Each number is 200 + 40 x the weight over its row's rms, rounded and kept within 0 to 999. Layers, rows and columns count from 0. The size before them is the row's rms in percent of the matrix's.

# q: layer 8 attention query, 128x128, rms 0.103, rows 117-127, columns 0-127
# k: layer 8 attention key, 128x128, rms 0.101, rows 117-127, columns 0-127
# v: layer 8 attention value, 128x128, rms 0.106, rows 64-79, columns 0-127
# o: layer 8 attention output (transposed), 128x128, rms 0.11, rows 64-79, columns 0-127
q117,103,153,141,160,197,143,152,164,217,184,223,207,290,208,256,190,225,142,156,143,218,205,253,198,179,215,153,196,223,152,239,194,324,181,194,238,178,217,209,185,211,259,245,300,165,180,161,203,173,261,246,222,227,270,195,186,255,239,219,240,210,167,241,251,147,195,227,197,238,172,184,214,183,213,293,215,226,280,178,217,256,214,184,187,192,221,199,172,233,127,172,162,155,225,184,181,209,195,227,127,156,189,243,196,255,160,145,219,240,197,230,174,155,170,199,214,247,112,238,263,269,245,189,261,199,150,166,167,179
k117,104,167,178,158,204,101,137,279,138,218,203,130,229,206,268,182,209,192,240,223,180,238,188,274,222,167,228,236,165,156,236,150,199,241,243,260,248,207,231,135,134,235,260,141,176,228,220,211,223,245,199,193,264,152,201,205,259,193,222,165,157,145,231,220,210,208,158,211,152,207,149,219,165,203,218,227,202,268,223,210,285,143,241,175,220,220,167,164,173,197,142,226,236,215,249,237,181,224,187,127,215,157,215,155,220,182,264,280,193,188,188,183,195,128,204,202,234,148,209,188,119,249,169,263,280,167,176,181,240
q118,105,173,223,164,133,209,237,256,178,159,250,217,198,248,172,173,178,255,242,208,189,233,210,141,206,194,164,216,207,212,166,205,214,156,221,150,236,156,210,159,182,120,210,252,94,183,265,160,225,188,231,216,230,168,256,178,208,188,266,160,222,246,167,179,151,157,241,212,246,173,233,272,228,169,187,202,210,95,157,244,151,207,240,186,176,239,195,239,198,276,159,156,203,158,163,236,196,134,165,277,132,269,243,163,188,196,203,243,218,209,120,195,258,209,199,283,222,158,209,200,186,261,171,210,113,163,230,189,251
k118,105,208,224,180,159,159,201,135,206,157,219,154,232,200,221,234,183,164,207,166,227,203,209,187,256,203,156,184,207,203,231,270,226,161,224,242,237,141,272,162,245,182,236,228,205,202,179,141,236,227,216,189,215,160,269,185,233,151,228,183,232,232,121,193,125,147,246,218,251,246,184,219,201,163,146,176,213,117,225,219,189,280,186,199,216,300,199,247,214,233,228,98,280,106,229,187,131,121,167,257,224,146,209,176,223,192,253,186,202,180,235,203,287,187,217,189,244,165,131,193,269,242,223,165,192,188,223,213,221
q119,094,189,240,192,163,197,186,106,166,221,208,200,197,137,195,165,192,191,164,165,217,226,225,269,207,234,166,169,118,216,242,249,207,140,256,217,160,197,165,211,283,193,103,294,97,234,218,231,189,238,238,228,196,216,172,186,219,304,188,246,141,193,190,173,211,210,247,252,169,217,185,258,185,256,205,197,180,234,154,248,230,255,208,218,189,168,167,185,222,145,169,152,181,230,214,247,275,243,205,191,153,191,151,181,107,114,221,191,223,192,217,198,197,204,221,217,79,202,195,240,224,167,238,221,197,192,199,138,187
k119,092,193,238,241,255,176,146,156,231,234,231,127,136,171,223,224,196,167,202,243,238,247,159,190,195,203,184,234,172,227,203,252,231,189,221,224,171,257,233,313,209,212,72,253,162,196,267,207,232,187,172,210,225,218,218,160,247,266,215,195,208,234,267,190,251,211,198,218,152,176,177,239,128,188,216,237,173,140,111,242,231,196,177,151,168,219,176,199,225,124,285,213,204,180,257,193,211,234,209,233,186,202,225,271,161,176,187,271,141,249,207,280,194,228,231,180,120,247,166,211,158,214,207,164,253,170,155,212,187
q120,089,147,189,138,210,157,271,264,200,229,203,233,272,226,268,148,257,155,216,192,215,146,247,145,154,231,166,133,258,170,213,217,188,197,176,186,213,227,265,211,134,154,237,176,165,225,216,212,150,248,242,181,251,232,170,285,183,213,196,222,126,135,234,206,112,279,172,177,183,199,182,227,188,174,164,245,216,172,222,177,215,211,222,265,209,190,160,182,143,159,154,218,147,244,258,144,206,235,133,235,266,243,182,177,227,177,174,285,246,237,186,171,218,151,166,238,152,227,188,202,187,202,278,226,183,215,233,177,257
k120,092,183,97,198,234,159,190,211,200,227,121,217,201,270,191,224,216,225,167,192,198,220,244,191,132,153,156,142,145,184,219,197,178,201,167,205,251,215,224,174,77,174,262,174,129,214,222,242,282,204,214,185,231,152,225,173,239,203,229,189,188,156,177,211,215,202,190,203,129,212,183,261,176,198,202,196,208,183,222,204,155,204,167,253,184,141,180,155,200,193,178,181,185,274,305,211,237,203,179,243,286,164,216,211,209,165,138,255,258,199,193,154,243,135,230,193,178,180,288,153,227,263,239,243,235,229,179,94,218
q121,102,185,177,175,263,222,207,217,141,243,179,195,197,244,168,229,231,236,189,224,243,210,239,235,191,219,270,219,106,172,160,218,218,188,263,316,210,148,207,128,213,288,286,253,191,208,185,198,226,187,127,231,222,244,239,131,129,244,215,116,192,199,202,184,191,230,215,204,182,157,203,191,231,175,195,244,198,192,162,241,145,178,237,160,139,218,204,113,193,206,189,154,228,277,195,155,192,185,194,219,203,248,226,199,175,158,228,170,200,175,252,139,133,157,140,231,139,239,145,233,230,276,200,200,162,173,156,198,263
k121,102,193,188,225,152,185,200,191,202,262,138,188,203,170,253,209,217,201,213,211,249,167,218,221,173,199,279,218,167,190,250,214,199,225,207,303,301,137,206,207,183,243,250,239,184,149,196,233,162,224,198,228,201,227,317,177,168,336,212,164,236,94,211,214,176,139,181,201,202,228,174,191,155,145,163,177,244,216,153,239,223,139,232,208,210,204,195,215,206,161,176,199,228,244,232,185,250,207,200,190,254,163,228,115,244,211,214,173,215,245,256,149,181,214,162,161,223,171,252,202,278,195,284,260,257,166,192,191,226
q122,097,190,198,246,185,290,194,242,115,218,210,169,195,152,171,216,263,180,190,231,229,207,164,238,251,190,194,179,162,232,183,203,225,211,205,146,192,227,223,235,218,116,152,133,207,179,164,178,169,227,177,158,253,165,261,247,200,190,169,186,164,182,163,217,216,167,266,170,179,214,251,213,207,197,178,219,150,183,186,177,248,234,194,212,186,257,231,200,178,212,300,158,190,156,188,155,263,83,281,242,197,194,220,275,196,248,220,225,181,214,266,159,229,215,140,256,253,157,229,259,252,192,63,219,187,201,205,263,217
k122,098,173,137,198,213,235,247,180,221,158,183,208,218,207,183,224,207,191,171,201,191,252,180,157,225,213,274,163,177,190,239,185,162,201,231,153,187,234,122,208,218,207,174,141,171,184,188,179,205,220,163,225,231,264,174,203,197,163,136,210,203,184,170,114,243,170,144,154,247,233,246,141,198,191,158,263,183,202,239,207,193,271,176,239,186,221,262,250,194,242,321,195,204,166,154,142,169,140,250,303,177,208,114,196,175,212,147,127,144,110,186,248,188,248,253,226,195,282,206,170,204,146,196,251,176,241,179,260,193
q123,099,156,210,171,237,165,191,258,238,243,182,190,158,234,188,183,211,186,194,216,188,146,209,185,194,297,187,224,239,205,202,210,240,175,133,265,141,231,211,187,187,161,211,230,166,181,200,161,109,163,109,194,226,204,210,175,157,192,250,130,168,192,167,242,270,228,288,272,174,168,226,222,230,208,214,157,210,215,153,206,175,181,240,229,218,213,139,200,170,251,167,198,223,266,172,149,179,247,193,211,86,159,162,259,92,163,206,166,199,171,182,205,147,266,171,273,238,182,178,279,211,217,268,205,228,214,211,153,257
k123,106,205,198,250,232,141,193,155,210,182,185,202,198,137,181,177,235,138,216,147,194,167,221,208,218,167,274,223,212,245,184,224,274,163,141,251,199,126,144,247,178,250,203,221,187,209,253,243,161,166,244,157,189,217,193,173,212,308,252,151,227,141,215,221,257,186,238,206,55,216,227,161,199,182,221,185,114,219,217,192,239,148,155,265,239,180,240,254,171,202,230,216,168,240,154,204,186,223,180,194,165,225,155,174,194,194,204,166,261,167,171,215,151,238,233,169,245,169,159,191,216,215,264,187,291,183,227,135,276
q124,098,162,205,240,199,167,181,199,194,140,279,158,129,213,210,203,179,254,221,259,171,186,180,221,161,248,184,229,234,210,175,213,240,255,218,182,208,240,191,199,223,268,147,152,241,134,268,232,249,242,145,199,184,165,171,278,160,234,199,211,209,197,234,226,257,161,82,249,203,222,205,160,205,253,128,203,182,143,223,216,184,225,246,238,201,242,211,193,227,147,126,198,185,254,220,142,226,218,214,241,117,177,181,181,195,176,186,198,177,252,156,249,170,306,196,212,92,264,185,230,174,143,150,147,184,178,178,213,225
k124,097,183,198,176,334,243,235,150,247,185,269,219,154,178,207,151,208,158,204,240,199,173,177,203,213,238,159,151,193,183,182,198,233,205,135,170,167,264,210,199,225,228,92,173,198,190,264,157,199,128,251,219,152,239,162,223,222,222,135,210,181,182,233,226,281,200,199,207,218,209,175,142,241,237,114,111,224,190,216,224,131,272,213,264,180,251,250,204,223,161,249,182,186,193,212,204,205,210,243,164,138,240,128,195,196,268,227,157,268,183,184,206,152,245,188,128,206,191,174,186,156,161,159,159,148,191,222,218,184
q125,095,214,242,143,159,205,189,121,150,250,264,175,225,206,210,131,225,193,141,246,162,265,80,177,196,219,162,212,209,201,173,179,192,222,247,173,242,205,216,148,166,193,116,141,229,203,197,138,227,168,249,196,127,135,212,209,229,237,195,235,181,193,173,172,229,154,223,209,254,187,184,246,271,259,226,186,244,179,226,196,191,191,153,134,222,225,183,248,221,205,241,209,253,176,207,162,219,189,178,201,159,212,192,253,215,174,231,215,151,137,168,220,284,246,245,178,200,169,230,211,208,182,92,270,238,166,193,306,142
k125,099,210,182,212,203,192,226,197,193,236,200,118,203,181,245,199,183,144,136,223,131,277,161,143,208,215,170,214,247,226,198,181,188,221,277,127,227,205,177,242,219,142,138,174,241,258,215,174,181,249,212,209,218,162,201,220,286,146,114,237,283,187,145,207,206,190,184,256,228,233,158,139,286,249,156,197,258,187,217,200,165,164,174,159,215,195,210,192,229,188,215,160,233,95,166,177,187,205,202,264,162,219,128,274,162,182,223,209,163,131,190,249,229,201,228,218,196,219,144,211,149,181,132,258,169,204,140,262,181
q126,110,119,166,224,157,133,192,211,184,201,241,162,239,216,235,213,200,164,200,259,220,199,286,254,274,208,245,176,183,210,263,183,211,199,197,69,191,220,215,277,176,111,216,206,177,221,163,266,202,255,224,191,214,230,127,203,139,194,209,202,164,197,165,241,199,245,191,181,167,206,231,166,150,177,211,194,152,216,260,202,176,236,217,212,194,207,198,195,200,208,262,188,127,227,192,233,229,94,171,173,224,256,123,118,148,199,172,239,179,128,148,209,274,194,161,121,196,174,244,202,251,210,145,167,217,221,160,192,178
k126,104,240,150,227,145,210,213,182,258,161,178,247,149,137,199,175,232,192,229,201,282,246,196,216,191,203,184,114,234,230,224,155,173,162,207,105,152,285,258,217,175,244,201,150,188,145,169,271,219,218,177,217,153,258,147,272,183,161,219,196,180,228,228,202,234,165,190,170,268,130,216,186,102,237,222,187,200,146,177,204,234,219,211,211,245,211,196,128,214,216,280,201,140,162,196,221,249,183,243,178,173,235,173,190,138,232,177,263,179,130,198,262,259,209,231,152,104,240,223,199,252,201,184,229,199,216,160,205,204
q127,096,187,224,213,171,126,168,197,181,179,143,238,211,164,242,139,217,228,186,221,227,248,263,137,169,226,178,253,195,188,216,200,269,205,204,275,146,239,159,225,104,135,230,221,232,198,242,149,182,195,245,235,240,171,222,204,299,200,184,245,143,122,182,221,220,188,221,162,278,235,142,252,213,270,237,196,168,214,193,182,229,213,199,211,174,146,142,164,222,150,189,247,176,180,171,118,221,187,224,217,180,206,183,267,190,218,136,159,202,166,195,143,215,211,181,281,144,144,179,211,264,201,143,311,205,197,243,193,201
k127,093,201,133,260,185,174,217,182,149,136,188,172,227,154,217,191,187,216,230,175,225,220,199,151,113,168,208,253,131,189,233,270,165,259,224,293,218,280,198,145,149,208,213,219,263,289,243,231,213,184,205,165,264,110,196,120,282,202,164,159,198,151,217,187,286,196,164,245,159,240,237,204,194,207,170,238,243,180,259,212,196,165,187,150,182,164,200,193,245,209,124,284,217,199,220,210,199,172,174,199,240,183,142,194,192,227,184,218,197,226,213,207,205,194,213,296,185,232,161,191,175,241,109,248,223,226,178,164,193
v64,081,156,198,222,197,180,155,268,213,187,159,189,235,156,224,143,201,147,296,134,203,133,246,193,176,216,230,254,221,209,124,238,197,237,140,202,180,169,226,190,146,167,175,271,148,291,188,179,238,179,207,149,236,207,188,189,240,148,217,179,186,178,156,193,251,234,213,166,191,151,167,234,206,134,218,235,206,229,214,176,162,199,118,157,205,168,246,204,104,188,216,298,234,132,263,244,210,179,221,167,170,232,216,180,208,181,225,219,233,200,303,148,313,173,228,269,231,246,186,209,230,190,202,207,179,209,218,155,194
o64,083,154,213,233,129,192,170,158,209,162,190,173,129,173,198,250,187,182,109,255,206,248,219,217,241,212,211,184,251,252,211,208,187,224,210,158,258,225,305,151,264,243,175,192,242,114,234,207,243,201,203,242,186,151,302,182,214,233,251,160,238,182,196,214,230,139,165,268,249,166,249,141,223,184,167,119,207,158,204,256,247,166,203,226,141,192,235,218,248,203,196,217,178,166,137,240,210,205,263,120,231,156,168,194,126,240,227,221,194,242,158,271,174,248,229,161,204,212,211,151,188,180,147,206,218,238,157,172,193
v65,097,130,230,138,215,162,258,161,269,206,255,187,235,180,237,214,192,211,241,166,152,143,262,166,261,195,253,224,209,205,186,171,181,154,180,129,259,214,204,212,184,173,264,184,163,169,228,153,194,218,200,191,153,229,184,138,161,116,267,237,214,232,203,182,148,232,190,195,272,229,246,194,153,138,150,213,270,255,282,181,180,197,211,240,183,192,186,291,236,203,220,204,170,143,160,254,232,209,155,167,245,248,172,117,226,117,183,174,197,182,166,192,177,176,146,198,227,132,246,243,152,248,220,158,181,209,261,206,238
o65,097,194,189,179,206,201,166,224,203,189,205,173,161,156,226,260,226,200,184,204,216,175,145,174,150,238,220,196,197,271,228,233,253,203,185,259,205,163,139,236,227,163,157,215,299,185,209,218,157,158,241,216,204,197,193,175,198,282,139,174,185,234,169,197,222,229,253,169,194,231,161,146,199,268,200,163,135,189,217,210,239,248,188,232,178,197,78,190,255,134,192,197,134,288,203,226,193,188,194,213,203,178,131,271,192,154,227,192,242,192,244,164,187,282,244,168,154,276,189,234,153,165,153,346,227,187,169,179,225
v66,089,191,222,216,207,226,176,195,137,170,239,163,196,194,165,234,155,222,172,232,190,200,134,309,197,219,165,218,205,211,145,189,184,223,233,172,237,179,294,226,279,211,89,205,200,150,165,225,181,226,174,270,167,201,211,195,168,170,200,160,227,242,208,168,169,190,151,170,183,219,292,224,160,179,178,184,229,230,166,223,248,200,283,151,202,155,232,310,200,158,161,253,185,258,165,236,243,205,187,235,162,304,225,142,137,190,183,241,121,200,213,228,170,190,189,175,215,239,201,177,137,234,234,164,181,245,123,231,160
o66,087,215,161,161,250,169,173,254,199,222,203,254,249,238,241,174,221,172,251,197,212,218,120,88,156,196,221,201,233,249,155,209,241,183,240,190,139,163,122,184,109,210,275,168,206,210,254,193,231,232,246,273,221,184,188,234,140,212,140,148,196,200,248,188,191,153,199,221,229,233,173,268,186,207,229,264,241,188,229,214,113,136,112,213,231,290,164,167,181,154,148,178,202,194,199,191,158,188,137,203,213,131,203,201,240,177,185,228,275,251,168,172,218,171,205,173,203,176,217,164,239,186,188,205,244,176,268,166,257
v67,093,196,216,183,198,156,201,184,159,196,127,256,240,182,162,177,186,154,199,261,182,281,203,255,212,135,216,193,172,180,197,174,197,184,228,316,211,170,177,247,278,209,198,196,268,175,226,241,202,162,191,199,228,209,221,239,167,218,173,229,192,166,190,148,239,174,184,228,246,215,157,176,206,97,231,119,225,239,192,245,151,183,193,202,137,225,78,223,207,221,205,319,153,245,97,202,210,243,199,298,192,209,202,141,169,215,200,185,228,184,141,179,142,154,211,181,198,179,177,189,208,259,190,144,249,216,202,221,201
o67,086,233,204,231,247,269,229,221,209,228,212,177,186,252,197,155,181,234,274,267,224,150,225,147,195,198,129,180,131,216,180,181,263,165,217,197,164,276,218,167,151,172,201,174,143,235,187,152,202,188,214,287,224,182,184,169,161,153,184,229,236,207,155,229,186,186,196,148,251,211,164,261,220,265,177,283,168,221,254,189,193,136,204,229,233,186,224,196,228,210,186,188,134,158,167,218,213,182,119,259,131,252,150,273,264,207,134,296,125,188,190,182,227,236,204,150,181,203,198,159,178,200,241,255,141,153,198,262,173
v68,096,155,122,229,150,147,154,226,160,233,248,133,209,190,240,240,216,200,188,143,182,211,130,257,202,152,139,226,204,210,180,236,265,246,213,238,201,141,151,204,238,206,224,151,160,209,168,330,190,228,239,190,199,150,209,152,214,264,178,231,136,277,228,174,145,125,185,140,115,255,267,179,163,138,212,180,234,208,165,215,200,181,171,205,231,194,155,262,182,212,209,284,242,190,205,196,147,198,228,178,277,157,205,162,236,191,230,189,190,194,224,174,173,161,229,205,218,182,196,172,180,144,214,183,267,205,165,252,142
o68,099,242,215,195,234,165,222,137,225,144,188,204,236,216,157,110,212,210,255,341,198,223,187,210,196,259,190,208,194,168,162,211,176,200,195,192,147,274,171,252,109,223,188,139,243,168,184,256,226,157,207,198,167,171,239,247,167,112,247,175,197,195,224,221,259,220,206,204,286,186,156,206,185,264,175,245,166,125,252,198,102,229,215,226,217,251,286,214,196,215,213,166,211,192,224,176,202,133,251,222,176,197,220,152,204,192,167,144,280,196,212,243,221,220,186,146,140,272,232,180,162,195,232,215,195,181,226,213,235
v69,094,207,196,174,196,232,176,313,174,206,250,169,259,233,147,240,236,230,147,165,196,214,208,226,99,228,205,311,230,204,181,171,291,228,192,179,231,209,153,241,198,256,144,248,245,204,169,133,177,226,191,195,193,150,175,176,170,155,235,148,234,223,208,199,224,190,174,192,201,230,211,193,255,160,216,213,253,253,278,202,152,173,145,173,263,188,256,185,155,199,267,211,245,195,184,226,147,245,263,209,185,199,174,130,145,223,169,119,217,281,211,203,194,177,279,177,218,197,126,198,274,178,204,190,190,184,141,166,212
o69,096,145,212,225,160,159,161,125,266,190,202,273,221,185,211,150,177,194,216,277,198,130,183,214,155,253,177,207,207,254,227,277,139,222,249,136,192,201,270,232,222,165,204,163,167,171,224,205,307,182,187,183,197,214,246,224,132,236,181,171,234,237,232,267,184,249,164,210,181,227,162,233,140,198,170,202,150,79,244,164,215,184,199,205,206,221,215,208,141,162,115,223,178,165,195,220,232,174,234,210,201,188,199,184,255,198,174,276,187,195,230,211,256,179,186,153,208,140,296,184,181,177,135,168,232,236,168,126,170
v70,096,210,213,174,252,225,228,224,232,160,163,203,165,191,164,189,210,251,141,179,210,218,250,248,114,170,150,215,214,194,239,185,196,176,213,232,263,215,187,203,185,154,182,164,178,269,198,120,251,136,177,146,200,214,212,232,233,154,188,226,134,228,235,202,251,204,149,174,234,195,81,213,130,233,185,269,240,227,237,214,158,170,271,222,274,220,130,219,170,197,162,218,134,184,150,193,133,273,240,168,169,210,159,213,221,138,167,296,239,162,178,236,158,179,231,163,250,211,152,193,215,169,153,155,143,213,131,221,189
o70,105,279,241,253,235,192,220,209,146,174,160,155,136,203,206,235,184,164,155,209,276,129,200,190,132,202,273,218,124,207,223,244,213,240,200,156,147,186,142,272,256,158,155,228,190,163,231,231,198,142,215,174,195,224,218,204,103,262,214,230,268,186,167,157,196,268,187,263,230,243,234,229,166,131,191,207,145,231,202,199,179,159,215,182,197,145,181,205,206,264,102,245,206,200,128,223,247,241,141,191,188,196,195,181,202,211,220,219,156,165,259,200,255,163,246,164,223,239,148,197,217,169,176,178,182,213,275,266,174
v71,091,204,193,253,230,223,242,142,152,245,188,184,218,146,211,232,222,224,227,141,216,251,237,141,241,157,184,170,260,230,153,259,182,123,156,209,196,150,180,246,192,205,179,205,136,244,231,228,180,189,241,177,168,235,264,242,274,218,159,229,219,196,244,266,152,260,206,229,251,197,169,246,255,227,142,172,177,199,232,179,211,197,142,168,169,174,281,217,219,124,115,179,173,237,173,158,244,188,197,117,163,176,276,190,186,182,159,247,141,182,213,114,170,257,194,176,157,134,141,203,164,175,251,221,233,166,182,170,161
o71,093,209,223,206,184,205,188,249,202,181,253,182,215,180,164,160,231,214,169,166,163,147,205,201,221,174,197,257,228,91,205,235,170,173,172,170,173,211,245,208,242,221,223,245,243,151,207,177,170,223,191,242,264,161,242,220,218,181,176,208,224,221,170,212,172,223,252,201,288,142,172,172,124,198,252,136,285,282,167,297,141,186,197,175,201,175,128,211,234,169,180,146,170,189,181,272,195,197,177,161,214,180,242,207,152,174,185,194,210,204,178,308,217,271,140,219,166,143,233,252,275,226,158,231,178,144,198,164,302
v72,105,192,212,191,178,199,214,232,287,167,136,157,256,232,229,231,107,201,269,181,221,144,135,162,180,159,203,191,146,219,159,201,269,283,182,275,213,173,182,161,225,234,233,215,177,183,215,232,227,131,121,274,253,180,224,180,194,270,211,151,205,208,220,171,159,249,242,163,189,222,160,209,146,118,241,199,243,211,206,155,208,185,181,132,194,176,180,243,207,273,226,256,171,272,178,175,192,234,214,193,285,204,195,191,211,204,212,247,227,173,133,213,178,178,213,247,179,274,248,182,157,255,231,167,288,189,167,173,231
o72,107,228,199,216,283,254,247,214,246,196,255,181,164,221,143,166,212,219,237,263,180,294,221,194,263,234,201,224,232,226,171,177,159,208,214,125,192,204,218,191,114,224,113,87,200,225,230,161,224,207,191,169,127,160,190,199,211,183,143,264,203,240,192,135,259,208,205,145,233,201,210,188,206,211,192,243,133,122,252,265,178,133,216,264,270,175,237,199,263,218,223,182,237,139,213,217,249,232,247,207,181,149,159,207,231,251,238,185,187,216,232,226,163,217,214,168,190,272,184,192,158,215,198,219,174,149,181,271,245
v73,096,224,234,221,226,154,170,169,210,164,196,147,158,239,175,206,192,145,224,259,218,174,237,192,247,194,285,215,216,219,207,156,198,251,118,300,206,157,217,199,215,235,172,216,180,229,177,245,217,180,151,185,260,147,191,199,271,175,205,223,202,209,151,247,181,211,288,173,162,207,109,164,179,185,243,171,223,219,223,200,179,203,189,137,149,88,201,242,216,271,208,235,229,258,219,203,196,202,223,229,196,175,149,193,189,217,166,160,154,271,128,180,214,216,212,241,234,217,218,242,208,243,252,93,266,127,230,182,293
o73,100,165,277,202,213,237,223,197,207,212,217,152,206,166,241,161,84,217,231,201,175,225,191,195,320,172,258,204,166,164,201,185,191,137,231,143,211,262,217,179,204,231,173,168,187,253,200,207,274,232,139,210,119,162,207,238,196,281,166,241,147,245,139,208,204,156,198,151,195,182,217,173,189,192,175,208,163,161,165,163,245,147,165,231,290,177,220,128,238,186,252,153,148,180,163,201,264,194,215,201,206,159,215,165,254,212,281,220,147,173,168,260,202,276,213,185,187,189,192,166,189,160,221,192,145,194,183,133,282
v74,099,153,199,177,251,192,200,208,207,184,240,215,187,242,215,348,219,181,222,240,200,160,217,239,154,220,203,243,81,214,178,133,227,230,196,239,228,198,254,183,160,148,185,237,218,172,266,290,167,255,235,215,208,177,240,197,145,206,235,155,211,189,151,127,201,195,182,145,145,230,259,246,192,169,244,231,167,230,169,170,179,181,179,182,215,216,179,227,176,257,190,258,167,141,175,175,155,165,201,210,183,296,130,152,208,171,188,261,217,160,170,238,214,145,128,245,256,247,181,198,197,273,229,237,209,208,138,184,219
o74,102,154,194,185,180,234,249,170,211,159,168,204,172,165,153,171,153,211,151,240,225,240,180,148,193,226,223,170,189,292,202,162,199,271,292,217,132,152,196,140,171,211,178,146,194,252,191,247,266,185,205,186,165,136,191,179,197,243,197,211,162,117,199,144,218,138,153,167,224,185,173,245,221,230,96,258,215,222,190,176,155,227,237,220,183,235,154,291,125,159,226,247,216,181,220,214,171,202,159,291,203,210,132,263,195,219,153,193,244,176,170,191,169,257,211,148,212,198,231,173,158,201,177,215,243,220,238,303,167
v75,088,238,256,205,161,177,178,166,256,239,204,150,250,240,183,215,266,270,201,190,289,264,204,199,225,140,165,234,241,180,246,222,206,245,263,133,191,191,197,157,222,262,236,191,130,177,219,224,210,191,158,210,184,215,185,218,274,232,165,232,158,170,344,221,171,210,279,222,190,170,213,144,221,229,167,207,262,140,189,238,177,231,186,136,193,220,173,184,196,231,194,122,254,184,200,213,136,250,220,140,147,173,199,251,220,228,179,179,274,186,233,148,217,246,228,153,168,218,207,237,218,169,184,112,208,183,252,168,173
o75,088,195,156,225,264,240,204,225,171,225,201,229,211,169,179,172,242,203,166,255,113,171,226,198,264,236,206,239,199,104,237,216,163,173,114,173,178,238,177,276,226,78,226,166,190,206,212,163,218,195,237,181,172,221,249,262,158,128,204,185,237,212,186,170,261,251,215,169,157,204,179,189,203,144,202,156,173,160,207,264,178,247,201,181,237,177,276,159,184,169,162,185,209,232,223,182,260,186,276,228,257,139,254,194,251,248,283,173,161,240,194,279,216,163,227,205,238,218,249,217,208,174,260,235,148,210,138,170,181
v76,090,201,211,192,292,203,201,230,210,210,209,192,227,179,296,213,266,217,175,159,218,195,100,211,166,243,137,226,244,208,217,260,177,179,200,207,202,240,192,220,199,225,172,198,151,231,239,249,169,296,175,153,217,214,227,258,224,216,188,134,144,185,306,218,178,130,166,143,145,218,242,212,216,195,184,215,143,162,222,242,229,159,281,206,190,248,202,243,152,165,124,177,253,273,237,166,238,244,166,226,196,189,199,200,231,152,231,275,221,205,234,207,165,142,187,239,223,177,190,149,138,176,210,239,221,190,285,278,206
o76,094,188,268,208,236,199,210,207,128,177,204,260,213,249,167,173,214,229,211,203,154,201,226,251,216,244,204,237,224,138,173,175,245,254,178,195,155,175,197,246,126,181,229,145,266,216,234,248,140,154,222,185,147,182,245,219,152,115,238,231,258,203,162,196,265,201,206,281,169,160,212,202,150,202,238,226,212,212,189,230,155,211,149,198,184,276,194,229,139,251,197,235,175,198,127,177,218,101,261,164,221,208,249,213,110,149,160,159,218,177,200,260,188,262,204,179,182,133,285,249,185,165,222,138,251,206,218,225,153
v77,101,172,237,162,157,235,155,217,203,214,166,233,206,247,186,263,177,209,192,157,242,165,178,158,214,192,231,217,235,202,159,216,182,193,295,224,199,205,220,103,241,190,214,236,251,262,135,224,205,195,156,195,205,228,177,179,231,132,195,175,239,178,123,170,232,214,161,213,142,204,191,184,135,141,247,170,170,259,196,188,173,193,198,233,168,241,179,139,146,139,218,154,233,178,90,228,210,197,189,203,199,296,110,266,219,214,216,237,234,263,195,97,124,143,248,153,232,213,186,149,215,197,260,218,187,232,255,185,172
o77,100,172,243,222,254,205,241,175,212,188,220,170,140,237,212,206,255,94,176,225,140,253,150,184,140,277,150,185,222,223,252,230,273,108,173,150,169,228,249,130,235,224,185,195,136,165,204,203,204,152,206,238,215,162,181,221,191,207,196,221,194,140,187,180,256,129,237,220,246,260,217,194,259,193,234,217,170,268,241,162,230,144,177,196,201,203,297,215,240,220,188,255,232,155,244,224,268,182,194,201,259,187,174,156,200,233,217,200,225,211,210,179,208,182,128,197,180,170,162,232,182,154,140,91,193,201,130,229,156
v78,095,231,198,231,207,175,113,205,142,173,238,190,159,219,194,99,141,265,133,171,153,188,142,317,155,228,153,195,266,183,173,170,163,228,214,162,204,176,205,126,220,226,196,241,214,186,178,208,210,102,219,217,162,170,176,209,198,261,204,230,232,175,215,196,161,247,233,152,210,254,193,155,198,194,256,174,249,162,197,182,199,231,182,154,188,127,205,117,254,253,230,185,245,190,253,273,200,170,166,155,201,189,157,284,191,200,202,196,185,255,182,226,243,178,221,231,100,269,238,176,240,155,167,161,232,186,220,174,191
o78,094,187,169,187,289,184,246,228,162,222,201,171,220,204,176,208,188,226,271,191,171,172,193,213,196,175,227,211,202,247,186,283,166,170,167,180,183,277,247,201,155,231,232,140,95,229,187,160,163,239,181,175,199,243,155,170,203,200,195,132,157,210,228,228,184,163,154,233,144,137,175,239,203,154,249,172,193,181,180,222,230,136,178,202,208,206,295,162,157,224,241,188,311,270,216,186,190,190,257,202,204,107,215,136,166,239,289,172,205,250,257,233,265,173,160,165,264,191,153,181,232,210,202,190,178,189,168,167,289
v79,091,217,210,229,263,141,248,156,204,240,173,205,179,157,211,122,164,186,192,226,169,170,156,210,217,252,137,196,295,216,220,236,225,158,202,183,187,175,177,213,235,225,183,214,229,222,214,186,150,245,292,170,238,225,200,89,178,161,296,158,191,242,265,173,129,169,168,169,141,271,285,237,213,204,176,179,193,184,129,181,238,198,178,276,223,141,236,258,174,178,171,231,221,254,181,214,188,143,183,238,218,133,264,202,200,159,209,167,235,247,238,220,202,169,188,172,112,179,284,203,159,194,216,190,244,221,165,231,199
o79,095,241,177,139,194,196,135,223,116,227,266,224,231,176,223,195,202,223,229,237,198,208,206,221,180,188,176,215,179,176,97,189,206,259,236,187,219,230,217,236,143,219,207,178,206,158,208,245,152,255,210,199,208,183,221,212,238,204,156,182,247,267,197,273,192,126,150,252,198,194,170,162,241,232,191,196,225,200,239,176,132,197,197,192,180,258,178,254,191,187,258,172,160,216,230,92,168,95,283,201,177,229,220,154,206,129,107,200,228,211,251,248,236,209,169,215,193,177,184,202,209,220,183,278,259,183,331,243,194